Weights of a small GPT-style language model, trained from scratch on English Wikipedia.
Architecture: LayerNorm before each block, untied embeddings.
Training: a variant of SOAP for these matrices, 832M tokens, 3172 steps.
Each number is 128 + 32 x the weight over its row's rms, rounded and kept within 0 to 255. Layers, rows and columns count from 0. Numbers have three digits each. The size before them is the row's rms in percent of the matrix's.

# up: layer 13 MLP up, 1536x384, rms 0.128, rows 1503-1535, columns 0-31
# down: layer 13 MLP down (transposed), 1536x384, rms 0.11, rows 1503-1535, columns 0-31
up1503 088:149100141117189108092096107194165103170149164124155183115141141134104083124129080112115190158151
down1503 093:123133095146116125162135181143113122176128098098131103130155158152118165166140132108136087140164
up1504 100:109154141126167119199121134164104130127117110140106096135134097069193173141137130089122098091097
down1504 096:110106182103154180106085090114137106152108138119100158065146137145081104128099127081141111173070
up1505 098:153087151129069136143165128111119146162105089173126142100075177179065108094077166175174076180133
down1505 098:189229084084111119139134078115160153125101112178133138110178182052108164123131109116148141179104
up1506 106:086178144124167171147120148167090161091066162126085162126142211130196111143068139124131067106052
down1506 099:128133090082112094104081147063195101167101156184153078087132135134137116098130141143122057074152
up1507 102:119119200145142126159042132076127113143067083098074159166106173131084146143124129173120180115134
down1507 100:110107131175166108152167135117155126176139123116080188105150132109135137100148138140156154188113
up1508 104:108122144124060093127124095134089035126155132131120090143110083114129102137152130142164126115105
down1508 105:170081073153144119119169116134171102101133092123166122100112089175094085084165095083101146112169
up1509 094:079122110176103099096089093135072207083169117084131084116127157168118129137123115141106099149169
down1509 093:115106122171113174099064135193127133115111125131113099139079155154106122166125089109224145105154
up1510 099:159065113177146172196048140077173132115128045129163182069103060121166156160111165194108121109123
down1510 099:132139107128121130176124120135173185194109114155162073115093103121144158095100060142084075137140
up1511 099:141106136204152139110072088098153115047102141161132208152139110159106157114128145184080109176144
down1511 100:135157112125078132140147056106148142126133144131175135136156133129096138172152134092124083079088
up1512 099:143152136135151111095149132174099131132073143135118142116097148162180146141162119084162132122127
down1512 099:143146134094171185124119161097098165138111105126129110151179123144134083148133124154079143076163
up1513 104:084116166145080152137164133116124157109131151140163113098087138143146154162120125158146175108062
down1513 099:135153088055117175137129120094103144140118085071099179134114132098111127107159114165154169144131
up1514 097:113115147188131160132171117120189107122142154052131133091141100129151163112124126148180110142094
down1514 098:163174121131137146116128126142082185068123084157095106203142192056167123148124045100093140083116
up1515 101:056110108111102179082163089091131122103146214107188141145151144115133131090131047109067151138109
down1515 103:115159181094097132125119153146108116047094075107111088123152124117058104134134153232095091109106
up1516 103:117129142155183189116076114086178166126122102128104161127140105128145124112078114096129106128126
down1516 102:223106097072165168181145093133210087116108117119171134147087175140142111146088108117131149161147
up1517 107:100174073147148070136137071161105171193175180105147097137162128154120095113095098113081153129109
down1517 104:100152124156116087100156111114106082154183149150111119096115111141167133095110156142127152097161
up1518 103:130085176136149148060121105177139076106193111137094122123116158088135176147158099102138048122108
down1518 103:144125101143089173177077165176145151131118134109141124175153171157107132102132100124082091084127
up1519 096:138082112140127138141071218080139136095165117086117181105116141118166150129132112165179150162145
down1519 100:115145139211152128042104140141135136146128085087111179117111160174081102144099084180208133159140
up1520 103:148161114114087049096128150118113142150155158087110156018148108112152142100093090093120112097141
down1520 106:150094137106122113125095131094090189094115180130056186145119142130176137102150077099143147164139
up1521 100:062161183133122075157116138136122104123115107115150131168156161136136121126123077175155177164083
down1521 099:135108161055156118086155131161155144151077199083141125141147160098116053126157182140098102148155
up1522 109:120128141160128144125108124146121100056102125189066085105150131159255116150100141144105062154125
down1522 107:109178082147050129122160189126147171116125098103125115125109112107125175124116108097094170121087
up1523 103:169085135115129070163102110106132090109133145108166123098141135131139085114188162137114144084134
down1523 106:156130052137204176062121077127065116140115165068172133085114127174089146157123122178114111124098
up1524 097:104094180144107078133199158116151147132065090135099130120125109101144185064132118076122148107137
down1524 095:180125079119109090085135208131129139154135132097153124106062122115146166111092161142082193158124
up1525 098:104114143120124117101158103116130145134085114129116167098056130095118151118108111132142165086145
down1525 100:115175123137123105135116131198120120130128136121159080125086167109129160134149109128150154165149
up1526 106:103116139130105096131139143130214077153152090105155168136103119149095195075105150144182136102170
down1526 106:099072020147109161155117175082161138129105130111085191166141086096152108108145146148171127074169
up1527 092:100201106101127126124157089143123123116102180153171112123148149142127116169171094103108144167135
down1527 100:172064138081168139220114130114126142087072116135177169145012124109184087150150075144083139163138
up1528 098:112109151166138143124106131171090020171093128169094201092092144130140154159103167115103134153145
down1528 098:113097027119156164142112118122098160168141108092088112192129140098138127090132140228078095125137
up1529 100:116129148182117129162176177195116143145163108128086075122169098080145113119150127170099117164056
down1529 100:169142039100142142097117094146186032116086099115152175152076141153137188152127122112183091137143
up1530 102:118156145107133101124103125130139117162063185100040093167139114089202166167097106113159135184132
down1530 104:126124139160135086091135088066160094128127169114095124129078078103181092132092168139101131138120
up1531 101:099128080075135135079149162105099151115150153133143153127078117144124149169128135188095105133138
down1531 103:124073179060094142143178069118106096123134158146144097129115061120157187169138165028187160126121
up1532 098:153090150127146150119134114187122154127160157179113121124095182160113134119143132047118168114126
down1532 095:165213167170158118163177117129119132179120158045113145157200138103160147141121148119145150132135
up1533 094:108146064120113058084121144097142123153116103149141152104137092117123165121137119108054112139178
down1533 096:137133110108114093154133162130148122134123109150159135075197198160087079176117154155102088112128
up1534 098:154066077134129148190125064125152121154083173124155110133115099113102115153111128146218146091009
down1534 104:146139104125101083148168109116093162086188171136111130156140174144148121120153155091161115139152
up1535 101:076118085132151127129118134117160111083077135147114163141153146083098109159098101177100170089136
down1535 100:116105097169115141136166131112100098116145122147141103108157126110071198087123125138076117036108